config = dict(
    n_kv_head=2,
    head_dim=64,
    vocab_size=1534,
    init_std_qkv=0.0371,
    decay_fraction=0.603,
    final_lr_fraction=0.0,
    seq_len=384,
)
Each number is 128 + 24 x the weight over its row's rms, rounded and kept within 0 to 255. Layers, rows and columns count from 0. Numbers have three digits each. The size before them is the row's rms in percent of the matrix's.

# k: layer 2 attention key, 128x160, rms 0.0479, rows 65-107, columns 0-159
# q: layer 2 attention query, 128x160, rms 0.0525, rows 66-107, columns 0-159
k65 104:142169151071101132125107135100128122105127153141142108140124094131132088135150104095107120154121102115131130136182109083089114117125084125092114151111100156153124107152136122112107124108157112084145122097149114107109162123146095104105168136125122174148137163113143100122110099100140090137098129122094122142114127131135094116116098149148120119112142164133124082114134133115100179152124121137140104111110136097106104097141153133232137157131130125108110106138125059161128133155135128
q66 136:132106126186135205112138117129154152110117119136153120108114136156141176139129141091139092141129121127117130138132136134104119142183088106118129102088156132097095164075082132082123118159121106119137109137123128128161117131140139145111121131101109139138132157133135123055165129182131114135149134132173160152114100117098141111141121069130122089129124130146122145130099134151079110125083084139108141128092120112180154130133108091125129136113099124101107145073111138120119105139140100
k66 141:148119133124137106135153115166153120179151119091127159166123108100147137092133153133179123118130152118125170099133126126164157130083177147161102108162090124081140120159142136174101115092117100138140117095123121129093129137126153092108112124135115116114144116137139179152124139106105171119125134128165137071173100133136120129169122121115152153145135141145136181127176154090149112105156131115146159185178140103091128120100131167134097137122135115112133136136164111123129150139098155
q67 111:119166146151142136151107075117123166107096112127148114122150131137110102138141097109145125146145131164146150125111131118151146137149129158163117115195129082139097143121113111087180095099163094135138107131123110095125130120146083127141130149110140144142103124120150119148119154138146110112168125117094135161077154096105146139187106074126104093105106173138142134115110137131059117114117140135088093147136138153112130135152141103160116159155119135114128128146140144139094089136129056
k67 115:124081084141149106138171117187153150172106147121119137112145143108141185123131121145152128090132179145115128103113153138153154093159145097139142099129151138165117144128144139138133161165136113168153124163122137160136103138087155119112105151125123148130161127144124140198129104147124137124173130093152146136130119116166175135166106121127109111139128137134131168163185138098177095095137129111123146132202119128128134124147130129075117139126126133129143135164126155126125152148108154
q68 104:119112130059077150081113128126135112147135105152147125124122167156161175117096120098135126130120108099148100121127134138135118109144090117096115109080115165119174085117134106132092135110145189150159126180188120144130134125124108066140138112120104122114137162138114144083117095146141134155124111123168151113119087116104133133100146151156076120108138107082110085113134101112142102115157097130122117096097130130177143102135092136113093138133128137129138126130123125115165142117130154
k68 099:144193157124091164145105118101112104137116147147128127153122086162130154140158130142120138180092128123119122130137166108104126086116134101115101138135135152114133082111170137165120111120127095107130093102136127154106143137148121133112152120146164177115181163111132103119120113135133144128114124136148134111130111147160106124105112145125108094117160147131160077098152155110150157131132112132167135153130080166126183110099142166176092158121110146125112152150071171160160139113142157
q69 122:161180129187148160122096121145134165117065121074134118141134146136128116147137128168139164146113133157144146131111106116153117107099125132135120131144113158172151144130109122096147070084107112098172098094149126129140106138097121106135115131100132113146172119151110146103129135113128089129132145115136157141112125099120136137140108156113112091138170101105175132081140100100101135139127120120123152130195101174137150083109124145135124155136098137117153124131079141154128122134107071
k69 107:097105146138144131136158119145119166162103145130130141140127123146134176129130174154156120078133175165139128111100184111152178108136183130162113099146119115131093139107122103143108095122140109129103090141109154134136121109089130154139137104111091144113139122101101150149130153152132139113138137141118146120104116122144141114093141109123123103126080105109120163127113172136142134140121115107128146113152111164118132096154115106059073045148102124152118153153138191131157127124112115
q70 126:117142142172132191113122115123172166141124131080173129102128145166147164125134145123150121151122124122102153137139129152120136162142116118134128108136113116109133145089079166069096110110126079103161116143098138118170113152165162094130108134095137116142125156153121125090190134146103109129159115136159151131116108117108145127115144103110122102139145146135122134147115114131071129122120091136095120116140092127168165095108108117146128146107078104111130169088114160112094142151123078
k70 128:114118130172133144141156085170163136160120141095104158145122094113135156137158176148198128111124180131157152087138159134122187167096151178144079121137114150092125130142126115114120109121100089082146093125110133153127132102143139142092140146132091112101151158101147146147144148121136167125096125126150174098131136125146107121136136112107143122140097132132134164131171150114148143138106098105147166145144123109073094106145105164110105138127099130108104151119154132110140130132100120
q71 117:151141128157106069188132131145138134172108144111072139153134124125115049120134165137123156117124149136123169089115134124111117146092152133176134101155137087125109140166109128139146119130129081117130113083089154135103138111141133168108146114113130120137146147114171125157115138083109117112108123137110102111132151136175103130147108133109144129155140135138150147146130151133115141094124192101135157140164130113050123141124172181138151124127138153125125118110158123127091113115111143
k71 116:096101108120125120086154106136137137109134143140149130087136153133127130152114138138123128095162121153137118133096103144176121114169085179130121134137141078191132179105097123084157126118148138153117165139106124105170113136126130120115106125139138085143083104110113158146114188167112087119139138157124123133119132083121163137102140104128119110131105112123139162139095090183098139156139149159112101103104116125137104140143095097060153112141138142123172139134142152102101127129152113
q72 107:102089108074093118107156150110158083088123107149163109143123126093153131132116134170094123139132105117119139171136124140110124133166108180119098157093107129092130115128106108163133151167132124162110133133155112095155130140129132075162110132143129139130125143117125105104115117150168119117103113119136115138162093142105115093107130136114158140150096112104096114111122124147158144172166142102114132105032144083117102150123125141129190136123150113144109097150117124163134151135139158
k72 105:143164169113094109123129140092135114098127116156148116129121127119115112125154101122139133155133148106165117105173113149071144133139111135138111117114124140076116102146153140151092083112118118121149109112144131103129152140189128068165164166145116160133130171163132134088118145091151130140107091082135101125134133119122119096137098151141137168130187143129105095114138164089113154128114131141129108134128112120117124148120155139186157212137140121125132089112130097140121133160162143
q73 127:141125123109161169069144120129142123130155146128116120118126126142156156147133124103135151150160130060105035156135119130129165125159112109140118141087142087089132152094106142104103141115126121151136118133158139143130119144135168151130120140089109094131127141117122125105134128145132141152138146148204160112114120139126118117111126126129122088084115119145083138157125098135125143114139094172131089121155097128183157142101095100119100123125094122103120139059118164130147139087145125
k73 129:107129128147143120162127153163119131173137124092104157128119133139169122100135130114132112123108079125106143093144144116157121155108161177099117131155137150166161126122098118107110156123107135082124129111141161125132092098166132108116109097109153116114122134145137155133145098132131205132105142151129144095138132138143035120120173129141139126146083131114138117110139113121153085176146105097118175144134159107112181115144111142121108111128144078118137116137129091105111132108068120
q74 131:146076137119089114149154139115157168125111105110137105121131136155160136155105123165137112113105144112103163117086116167144135101167142177114135114116114127101163121111085115124147123117152098138159134127163072115148147133129121096126120115127150172169118184109153124137124162150157094152131129140098104166175117113103154098088158102133144140174132094138087130122121131127143124140105120117104142092042134104115125132107109144113186149114128131125121123172130131119098132153113125
k74 127:137136138134105117117126119118148127094129125131107091126146144067094123104156124174160175165107155136148147107144119166105179120136119150169098112131150125099101092141151152156120097120121117113151088118094099099112164117201124085136114156168124141143112168115143118131127166133164132122111103108138114100134148122144140124117083118104141146114152167123116111122141188101145144091148127153148129150136097088104156144117166173169155143128169107127164123141117162134132141139125156
q75 125:172179136150114113129099124171117152132093143119081135142126122144134083130136122107167122136099150150145123115131109105154095131103146112148125133138103117152120143152128139139130118112105104091142078103109155137122109126126124146097142111077118082123173107125162145127123111106097136133152157184139164129088187115156136175127089169121109105121169140127167142129126145114104134102089121125151161137203105174111142086130104145135098137148129149117134132099138141100104107111118086
k75 119:083119132155162126130145137148142155151132140116127139120126137150130157158106149147115128102132133168111118129071141132180140131124145149123111120150129113149125160092097083098151118116121132137096154137136124153140088136095156166106104093123135085115142106104114157167144169160129138119157145160114139116121095107133129137128156087134143119137088106125131154114107086160144082143114114121132149140136105155156139102146081107042112059148093110131134149103133188099145116108123110
q76 169:127126153146110137119110136144191142149104127102133127094119134150142150128105163131148136087127123133110150076116125146126127128152113121112110104120107153123134147115099143055125087158120134103138124111114159125160136161119130087128120132083111090131104146170112177050173133150115096161129127131126163111137087111135114112128081158132134106188165112126132139097100109132083132091084107121088158122142131120152117096110110131106150122115083120099170119120138141126107156151113110
k76 163:096124111177134135094137093118111115125125120118129129172115133122132126153139164173163144135139160124136164124113142155111140124107143172138098108150124119018083123140144109134132080132120136127095103099072150116130107124151135117128144131165114104075139122084133130097139175137115156120127098161146154095140115106112127152157145121114137131153130108110136132123090155158157145131124115127158160119118095113109142114104074166087116071127141147122130133107165138116144123099153147
q77 165:140118105133157147154140131127092125132145146168167126123127119079110146118119096114099088133150116153153097175156140105117119137110112137114138119145179118179083119120131120164154162114156164121132142128173103156110124091113112158136129149159138141135109103114124104199079137146122144087125136103135097149101165145133125133133147060128107141073093154149103143134119153141127106162157138151136079165130137126130126149165135093137103137138155113155102132120109106112114069125149122
k77 164:130122117094124111126134138111128152139130089167118118124136128118123130089183090092119112136119135108106096146138119104146130113134143063138160156123143130129195121131122147109122190136130114170148146180169106118083141139097131148129118143112133151176122105157149136132108036109131124124129144094129106153119144149145149128136124131131116143129116135157130158126182111092126112086158125130116114135112177131151076142146182124149128186127150110135146135167126111132098107124110116
q78 148:141144125131138137112129178121124109131144116151084127133123098133141124149106124112142123092081125124098087117134131089126101105103104067099155161105142157138137120127178135137112137151142164131118126151153166185116087137113121128094166071128137126113149097143125123072127054155107146161138158145159178116112139147169112147126161156138131139130152097129125116078140091133172116127122119157127161109137127152167146123152108119134091118124126162116130114106114128148172133085124148
k78 129:137127152129135139136105112087096071145158146121124140144128147184163127156103136115100143145116106103094133179103113087145135136125182089127115119136107112180138140112168108150126122102156140141070176127134120139116104129117103135132136121122163149158150115116105136128141136117120118156148157171114136143131102159112074141125157108143122094116123133133118115115085091122124118141109121131123120159183156170147157119092096111134076073116099110119113157108087098105155134088123151
q79 117:128137149063125089109113140128105118105140132104109114158112118123149106092160137159132115155100130118151107146133137156137144074134118132086157186089103152112142124161173104205078142148156169127131133131163102126137126146155151124138149123134116128127145120098134116095118092139127174131110144122147141142152132142129124104073186133126141144119115097114131117117143085145156111162179132133170162124075123132134159112148084151127140116128166128123096104130129104103135165105129139
k79 113:172155209137129147159093166099098089104108113119116094096151143114141100116106108152116132149106066132132133124135133144123129139141109148128099122110137116164094115121140122130115095103124137118159123076129129135169124104162151153138129111122160146102103143166080098115162174104147090116132111137132117124119127182121093116114152132132119207127169169144117114118101119125101120117084133126130109123100110128140169132114121112139104136141133111151071138098090164150107133114138137
q80 121:086093103101145188075151134101127097103148086112174132111133157124145178123125147144110132144125106094132109131146121157108151139136104115083110130072131164110155119094138124142097128136134156164116147144150128117137112149150153116146124146166143144109125164129102091100134124154135118152093111106131101122152066162090131103123161141176138130145125137110108098129144088129140141161153099108133119092071159098174115149124121116121148137092113110160113131132087125159155151143106139
k80 111:166168172083111127141107125099121108109128142155126124159124087123116101117129120082131124149121143113127151135176105103076142157124111110134104148119101177106105087156155148132103105117125088080115106099132136125097155135172112085134174123125102163117153152112145121092114117100128133127090127113105113111111121131124102116136104150143115142135145167110118094132145135082104157135129130128129136121140118126114131132112171156215123183122132148140114091165137066153148139156128142
q81 147:153162116128138116113144114126145109136091142150129119124117095109109105148130136136134118082136119139164111117128141104118114124108137127118113118088132111137071123130143084162172147227121145129127089108139159110115156111127133121133147143090145092100130105136153133055116076136134119145104128092106143144129176155134098106148068169130114149140135108156139140102122110139126142132095119127133178118124145109121064156143141154135161130139169147121127100122138103179146095137147154
k81 157:127135142165132102097131148089112109131141113156151135103128144112130179147074130124120124115158168099117162141097098127107102107160134149104132124148137127132117123131170139154118090130138157169089157108107152103138101177127101096168135080122130112116075084160122164092107161104101138113126105126152137126148110135133145118180121150149133149136138107117119144125108120122110089125126103144118113104121122198155099128076134098108153121132148135109192137131144134138127098132193155
q82 124:116130151141105094165119088141151137147104128103112137140109144156145130118121142150106136093130132112110171089119119156148089129156156148136124155143090150119156146162121095107149097123108085097143140077097134139144120139130125091097086129100139107156108158109110173155140135101128085159089165135096126113155087124149134156093091197138136115162151110122111138104124129128101152109098143111133146095136116138112097091120119173093190137144111130129141123171118139124093161139101108
k82 136:093154132126107147096114138122107128110112140137146124129140136126078097140132158131150166137151120170174144097150144128093148129106093137146092131151133120055072104141126118103104083132139137110099086114113169099136139126176131131146157140200085121093120108094124111093141148147146120113109089147111097105127136084117142149103122142121147130121134129094164120110061150177139153141114132136146124105097096117135121146140092133132146097142147133173134136088130143139137144109158141
q83 121:133157149182122110134096147167134173142107153136075118140137109158115095128134132110195154106084172137121137100096126101165112108095133121138143125162117137132130133137127142108115095120146104083143080124108166151116114148107115133112143107108112125112161105138149138092144128135108157132185149153159166108113149113157128155147120134091134104132157116134154145111125140127108132087096124125140161155192098156102153115110099144129092122130112161068144119082138140095112130114104107
k83 116:111087102146149130122154130166123130145129135101131133093123156141152150152113148170111139090134136143120122143060134121172140128127155153111126108128124093189131158108104095118155133147126127155120150130104125141166102122109140162122089126116154092101137116093104149161145192176126131107158138168121139122126115122116138131120158092112152111146098081131121147125117104143150123139124103117119136121150110136160143102140110104048097037127106115138119143100115158085118129118124116
q84 117:147172128150118126139116064156124139153079144118104137117113125167135122129119115047130105141123148134144138120167140118166088128152117121105132154137128105160088154139112083112142105146143129102129103157131127136124083124136088104103154114053116097172157140125133109163159126095102170145112157149127170150083150111145159149129080136153090095121121148131145144127118147152086113125094123122138162133159108146119132102170126139134084129131117132131131135118136139126114093088121109
k84 114:092131116185144135117150112123144132181122148128101136112142129186129143137103121132107137098149118159119127118094137125156132094059158105128123130144133089142139134092126104130145157093126125163123158126107132172128076145108158166126086114133134092109135126116097129153143122147100125115156142125137159114123094090148118153166148129156138079117139098142167163112127097142141103157118121113156130096148105162149140125130080088077083092153113135156141154120113171102139165110100124
q85 126:103112150081143113117125108147117113130172147121081119149109107163152164160134142086137152092134132112114138066141144130145146091156121139118103102141096137134143134126151103093133128115134157141106158154128155140149124134120105104139123128123119107098089135110102142162127109118084155158136149150147161093114078121151094128082137175161121071099114109105083123108101103134137111109149132153129081130162119129159118125094079121128087112152114149124166124118163128104158179095147148
k85 128:141158097106118125136126158126081074170092153111127114117130160159165110135140131161086144114099104112105136126102131142124098141127120075124123136143144118173112127139145106127145123149132125128111127117084146166128093125147116138117135115163148131144193164126121117155153115134103139115130122167127135141106135134129119185098179116151121129121159089119161121118071091168168138159131112127147141093128146121155193148146089144098115082127134135152094138116087132108144160077129146
q86 110:135129150195141114169131108112105157126107089115136131162144148128130085163138146182116142136104151165132196119097150139152136112145185148170143131174118121121151147133130126131187083115145098119134124098128096121144104128114123153123117123138146175162160093124144093152114148128152084130146140135078086153143108114116163131155105115116134120156126144152133128094111166136103139155101137116139143120115152141091152120102129143128189136131107149155128122171115118154093122138105102
k86 105:136106126125135119118133116164118139127113130096138085098146162068104154142117134131138158084153155180166133111118099112153141107116118124177140080116171109158119135119137134152122130119124111151176104149089162125138151129112133131149128147157086134152109116108103155170131185140124123094145099102116110141123124111134181151101080097102140159123148134096054157152117162109143116118120150146129100139170130096147106128165162112123088083125128129138135135145154132096132141129089122
q87 118:107094137124136168102123140121133125124115107149177121082138151108118158140119143149124097129147126170117121132136147142110155141170122157108126085125157142120114134083106129081132139153134142128120151132130119096150152148127131124148112187149131145146074134158135140077159152173140097131142123105109102143143120116058120092138115047119121118134105141139133141115097155139103127131116106143090087134080130086151147125111141090102157117123121077126137146103115148116114096179161093
k87 135:158118091152115117134142117111156151115134110120105113155121111082144117111172135150150105161112138101141164107126110181114133132140125147147150124119125136043127132164131149155109123125121131153160134155099121105092146119120132116138133147152108145123101120137149148105103109093132182111129095091130124104157154132132149122175099141092146162154133138129126151139195177112161117088158140142144151133107129060092113123111129192146162146096156123120140115135173107129104135145136160
q88 160:110125134158159182109112137145181148139158110106114134124147157162138152143113154130144184111114144128095139121114120111112163158136115118141132115123124156124184135097127153069049090113096076122131117154084148164155109142130156131119134127120120105102150148175112136073194140151112125130147113121166142124145085140139150130152125138115159106149139128132136120143132117116117136113104095115095132130171122131147161110079134120129109133113081103115137148095123165132144154141099116
k88 139:102094117107125152121152071164122119138133171077131138169109131163156132151131186135158134087121150125141149153118165096142131141112135157133101133118092112116086139135123141112131109120129110086145096116127165140157105105118136142090111142123120100111165132096116139155125198138107145140125146183106146121134093117111123130103169113113140100149103093127090141120106123134144162164114137116130159145121146111083129100153082126079099078132098151092111124148174123100150118117116128
q89 123:126165138113112111103118076157141112145106161122105144100085141137139153107148128083127122105137123142128111081139129109150111120115125126114116157161107130161106132126119097086170113153122166103129133095131165122130123140110103076121109148074132084144105123113073171151127095098074140167107168158114166107105119126156106153129076176158100107117116099108145127108121107146105117115133144152132123129172118144132092087123123140081096093149105146136159116121159114123112135103149138
k89 114:114172098143131138104122153096104117152124138155111148131128134172134112164125141126080135104143072124139103115108141132110122122105118117119140120135161100092106126099138063116149143119131155165065142111106149120120090116114159152143128124157120085110124107130140113092146114120105138132133113154121141125141124107126138163116150146138150096132126111114169142109073115180166091133135105120143134102090091153148146129123083129094122028120143143146098152109088147126150149100157121
q90 139:148165097163146125142136157127154154155109116106135162130121116132149086097147161129152109185122126088112140144120101135108105135100111109134155132106141097096104161108075156174126158181139095107116105139102127085130124113151170109113135125087129125146145116127136062106114128126120146103143101142147133136139181156129126107130125107110135148145112120161157101174157150144111157142131136103154160118102102091120115149152181144127177125079125119105072139096144128153106113116121136
k90 145:125150157173124115097150104133139143119165135147152145062134135100106119128084150106151109119151131151174131123146140110138135165106115206117116109082126112130150121105109129096106113096135120124130140099127091098120111117139144118099124101114124107134065116126133152097121155110140114128103087128169171085116135142132099088160127140139133137145125144145126152124139120129060137150124122132101118131152100103089078100097140123140125154124125108086150099084147110110118112181081100
q91 146:121128133097133104148140118115118116130127141153153122107110117107132155113155104085106076119175132160136127136167157135148093114139101175084148115134121117141080132132095110126167196154169184124147167138181114118145139117116117109149114156099127130151058112105116134174093116143122140127105151115113131146093142127122119149109115113144089103091099137141114159124098127164111104132163128151120098153111128116130086125170116085110151124166142135152119114154139103105111106119171106
k91 142:136161112153110113104116153075128111132125108170122131102121113123128132097173109112117116153124122117115103113132131157118123141119129079154126126142180113076153119146166136145115149137113125162105123140142117134094123142140136147146127151158137143172116122190163116118112036103138154110137106075140101148128183122138156147154110153120119154121133118159172150111180126115154085072150132131142097116117134127146115172114178138164151153127175113156124131124110106149132126122115116
q92 113:134166142138116058177105098165126159161091170133100118152127099121120057132153113149129139140130151174122185099116125118146137117125172152162137141178105119129132129141094147109161095132125115112136102096091131123113140112110100108140120117105124141158113115122157153155118152121106106105142144126077132138106170118122124119150071149093130108140154143105147143128113158153111118103119168121148122167172101147086137093129117176135138102150146156112160135152138141134100131138138107
k92 105:101093094186148121132139141155148141144102143146137133071116139131120138153132137164123138090139120134144120105050134156148104115113118147149153112128128059127121154119102105121173153127125156161121161152108139119151109113106144166147092125140134110111107136136114117150125144138146111113139127126133136131135152106144154157124162099108104109119121091124138165107102135160116116121136124112137121100121095136143141136151103128021142053144113125143118151089137186094115121118145109
q93 137:117114151134151127116105137141139122129154127108108129118134145170121170116113175076145161085109140156127131064144143122124141132124124125109127115139117171142155146128171125065077101122109128092134135114085181170144125162138111133096133108149114106101130131146089166091182111142079140142137153137125167093123087104155134146149135161146131105146162130112133125100126104122103122107106087118128157135161115161146164098115084119110103114124084144085150129120123132122131173132108118
k93 124:121108108109127137100125121124094111137100141102137141190132134157142124174116137156109118117131125113127147162085118126143124141118143108135110136140098117132068158134158108136140113137113114122107139125096169136149098111109145159112132113130118120106184131106113122117139164139128118126129176182098124106133100126121111143093195119119155119120110097107143133143049114157142163177105134126163126120122124124143164121120057119089107049115114132134093156127136132109169133084125135
q94 123:175180133170125098163135120147120165145094146119109157160120095097136084131155154131152123165117148127111158117134114126141091109106160137138136125128129112117086152146099129156176133171135096102122100066120126099118110097143152153120133137077138113152155101100151108151077135126131135120130168153140141128139169127143103101131083121103133120137112125153164161131121163158125147156114132129156164140162104118095130130100157181130161124135145141130085140096117128114095086107138092
k94 117:109104154157125091103141144141125146148151135142138118038132161123129130141097151135146116097143116175125134103081134131169128125120141179122115091125145108156146144118101084097134133113114152151128144147102126104136111134097160158138090094133130063151071087130109170166133179137130099126120111136126149123132144122122150132137151115120131140149113113138149183111123107132113101104116121114118101114135096137131087136142113103079120086138125124136175152085127172109087137119094110
q95 130:126137104148125108184125095143134155178100149120121139122113127110111119117158109116115135147156123148107155120119146136133102129132147144139152086148139063128091136111074137095213145136133128118106109118125111073112135096121125143140122154109126135187107117105132120225115160108135144108117114127104112150124144121114114117136073098116116128119113155121144151162109195164099121119122145127140098145143124096069123136133164135132132098149148134141121156129133124114091100124137120
k95 117:119130082157115079114179125139158153131144135160137128072140131109111115110138114112092108125142083128161133122118136146144094126115101141121166131108164106102153148132090111127175172097140142172129181121111092093113121135110140150134093134165118102168058106149157119145097099123114108099133100114146137129155138089140163142131100114122132123128121108139150172109152123162112106137150150136138101112075116109134107154143154134099158121132174135156155126103127122115072114135105102
q96 124:112107119085140149102162165084119077117145085134138147132119103133147135126108134146094143138116106073135114149133109131093126126143106104103117149072152150136151103110158107165116159138112137165097161135158120144128100133125139111112153111151143159105142151118122093108115077124153137142110095129139116114156121155153128114106180162163147176149121124120104102126160103129181145164153110119132134091088135133149109152129138129138133154101128150169106115161094118162175138117132197
k96 113:166150162075101136128090144099118106106127146139136113167135111122123117110118094099115148162105124100134129132161126076096134134128125125112112147112106155134137104140156157136103124102128118101128106103145116104116149146171080085121173122133117159144153131128124097089132126102133118143119152128140122122106121140124088113145111135161106126100169146113108096138136123078098143116116125141118111123159145137111140111095154151244138202120128144125132122160117061139140119148123125
q97 156:127123155167191163109104136139130127109154111117152120118151137134097131112114128149126139116142124176133112110104114148137136136120120095160124127163138164136147171146143157074113106129061129119150121111094146147140150142086147149129093121129129117113116096169122176070155140150135093121151131109111129108140110129116138158174098162124121133128161156141151144122118086096070123105097119128113132131165137162164110116092099098132120127127096104119182137127115170155125150152105069
k97 140:123086108139171143141105139150115162144128111092171146159097121120149153143115178134141106124146169156134162127146153134136134145121169121131133121145124155043110144146109149151125108169128144079106124131123186114125130103071122146144145135102096131107146086106114128081161123144111193142134147144105140137109113113103148149127155114096145140138088101122111126129103161118158136138115132109108156128123138150143119109134082113072115071121108138116088124131179137125142108126131109
q98 122:152154162152114097169089089158126160122104159130071103154126118142143115144132141130161157118107170166127145117106129137173127105120177133150119131148111107135117155132126129086165081128137121116137103077129131122137121126118101142124126143089130124146143110105137175154130149129132131127168182173124158135121139084146132123118078121102123096120127125105156173107095174170123123108083133146135160159172124141102137090121108153101107114161129142106156113127153144127098118108149076
k98 112:079108117158144115135157148164124141148128131120132126092144160118146138153117146178114123073121096139108142106070143169154116102125144139133136120143154074143110163130120092106163138135105141175126142136095154127165119116090166158133076127129151087095109118137113136145132163140120120125156139140143142112150113097120150142125161105115137116150128100120110168132101106164151091138116138120119137136135107107158137148145095131060107038125121126145121155107120156094114137095099112
q99 135:076101127071136104152152119109130104123170128131140125122127135093118138103125110132080150128175104118117159156122144165118145145124151155156118111120124106105121131159120124141119184121094117156121167139114123111139155125137141138154111151171115131125104145107080138202142150074136117099093086117107069101166093156106130139115130132124169148130102151132111131185143123126140138129169164109130081146101134096115108160127147130120139125119118082161132138160145125106142165144137162
k99 112:131146123075127124136123144115141127092136116118132117153112101111110094117163113092126102162147101113159108119174123136090117144135083145120135151118146168110116121154129154129116119131132126086162117116152128094120173130156126100149154158147136124144125138149138094103135086101145121141124128110109098159115158115126134111118097163139127138132161132120126096142137143153113175124128145130134100098069147103105100164162140127204178211120155129135133093139160087171111106172139104
q100 116:121138101155150158114117161125124123167157102125112152107122151129133135107108150122135132129082137103122111121149133088093103148107115083109148156110147152138190106112155149149062139099139117103125116156136142185117081108118147124078143095161121123111164129104112096111153091124102143122142116160172160116122140137176152152128204150140146168150129106135139098142172124115174142123146134119137157105118121137155169118147151135132088135098124134145105134115120141138120145119075151
k100 118:130115149089129168127103087134118133139159153114149145168139137163109123146134127068126137142115133136120105175148119054115146135111140130120116145121091101160129127106134109071110133091126099106130121130139096160136117106125104158087114114118128122122160127088121105153133140135126074146111147168105121138119092164122041111063171111151135092113125154135111124136098096118105171152103134132130116135160131130113130097107124122139090132138097124110077130125105084117149111113122125
q101 106:160184142150135097138110095164137160113111163097069134135129117155099106125153160111141152120129139148140142091114142122138145114116139140159113144151092128142098153144123147100151077155123114098139115094100163145142135123149124130140139138067133095131134126146153145114139142088101123128132162145118155117106147118140114146138057146121107087111152119131140154140131120135068155114100152141151143154199108158092138116084103134131131118157128127077156140098156121113117147120125067
k101 097:094098111169160100117154140146126139151114121114160135104119160146153145137098145189131122076131133146136121108104141133169128140118122156113111107133123105143108150120108123112171129154142132146105122132092151136189085140110148156127106110121143082107126090121101150148146165158108144120121130160141131136140101107123162146126170118123127127129127103127157169122112144169157111152124106100107161107115118147155110113152100107038125041124094124148137141116144176107146122102143117
q102 134:119130117112121129114108133133093127182140146158130130116141132081148120112164151119134126141109116113115108111131138070101132108103116111113158114107146123161130106094113155133152142125172205123082138153154140112099129117088111089164128139156111150124103113144129076111100097183109140137141107114158143118098159134136088123133151103119112127103097098108165093126144146153188126131181162139159101148147105094153144138120141138137107093129141129119101171102151100135136124080140168
k102 136:159154117178084120122139132086145121144134128150133126097136131144152113130124117152099102170104073091124116164102108119111078123124131130103164105102129090215167133098124098143164156118133113149123168127109085161088106125115128124080111109141178130165095139147152120154101124120125103123133098145137133134133156159150114140103151107142094106137148147148119144106139093137116122141139108130130128122145107104116108110135192153097098089109110134145117137088080108120100108126117125
q103 128:159175142140135142109112090133160158128130151127103132102099101197137129148126127121160111124119136099129092136131113136141124142158130081128106134111124105110105147132125119107130103168121078109121084167085140138160134144150122112085150099039109098136123142135176121084159123098123152134130109155157176143094165135135154143142085130123094114153158151144126124131129120133092118114071095135104156107154109137148109113152099126134084145113088135107128113096141147108132136129139101
k103 123:087110127169151152126152113186143111162132142106124155121126143165143162145096154151155141107128148129130158092091149128133140129084147149113134109139112113133108140112120139134127117124104153147112136102139139171133113150149153142108106096123132104098143137114111151160184153147093186137133148153180171107130096109151113122186164123139155109148111124120158141139133119122123089165130076107137167156171125158124165116114057092092099113139092126102127135132137159104149125112127142
q104 114:164165125167106085169104145164111158152115149135086122170142108121098049149130116174149162132108152164108160119102122112130108103086158123185163125152130126140127127143136157152169087107115118105127105054111126134085119113107138170123138122140140124136162118116174165159110123109119125117144147127127117139130159124161109138120097139075141113128141136120136169116119164140134126106117153118156160137176119136088155115101128165137123126162133166120128112116134127125127109117123110
k104 112:095082109129154108137142129149135159141118125104134113085148168119135127136118137164129117079139116149126136140060122131189113101149148137139127115138118090169136178098086122114144123141141166146123151138114138120174118108094141167145080132126137109140092106114111139154140175179124102131155143143107138150119138100122143139124168101130114136140086093114116162107098106157120120112114129140113118121119129124156136120149115114043119054128135131137160166118128169119102115100137109
q105 139:144130111087103123145112125136142129137128131124102148084110137145116106132102113041118115117116123126133103122152104163151062155155119142097125135146128114178150088147093118115140118100141133138163123158158108134082133112130088138110114106104123110185105154114119122198104105089145128151099128170103138128097171115156136152099115118140093145137145143124132127137127145119096110085109159127109113101116150140094121122176117152113110164128125139140138126144132119080096061112138136
k105 145:095122099112133132112160135105142148146098147173121131166142106161096123142166096128137130154138145165112105144149164120128170080116123082129106130148153114117160129097129123117158155100135104138122143148145058127078131138159135130118094124132134148105174126099160106153124065147152109130121157095128127140115102104150102130130100132130138071118106142137167147133162105145162115131156116145134144163138119149145171139088131120174117188151152154116139123176089164146116144125138127
q106 121:133149132149091108157121112113097111105136118157134119123143140140128067148091105152128116162128131164113164163123099129118145156160103120153157164113154133121131115159145156197110122097143094109135116152125100110150139143146120141140149112154124185136158121175166087092151137136173105102142107120104087149156164128145177141160147091118118156116127152121139106128109134107140127136105182107125137140064137137135200140139115129155159139138151119138083128160130140148109113127142119
k106 111:139113142159127149120138113119182151097067148112166130108144119151107161097123137159148155119114156155157120134146125095159128100129124114119138099136121145156147146112106176142123137100122121122156118123139143143164144120143104116131114156100134179154153175188109120130120130135151094146164134087152133137115101126155157103146102115114144119125187154148084134122139175082124146090112146123118125136202107134113121133129161121154143194141094124087115143169122148121131116168122124
q107 121:136121130114149154114159110114087105099211120141125122132151159119128112126112125115108148152155138110130102170130131150130140146131141125150128165113138121082149126155151126189061169089104094143139158108121141183144131127159155224123128129151146126127148110079120132152135112115148125096112157135151113124142130139152171138074160116143150150104118157148100127172163112111171147145130144113153105120097121137148131165129114101138119148133132103141110108120111144118133163119123117
k107 115:121137159060147128130103169147144114104113122104145124137125116128102104091154091103134128157097102150134105125235132099132129170141126111126124189152140162186125134155110137108097116136114119096150119141179140135162153130143127102157126127117129132127125149163109115110129106150137113136103153118095104162123111147114109106102116139126141137120114140122128106152130125083116143137112121123118132138104185117125111124141149098173163193142143104098117102174131085130114119145121092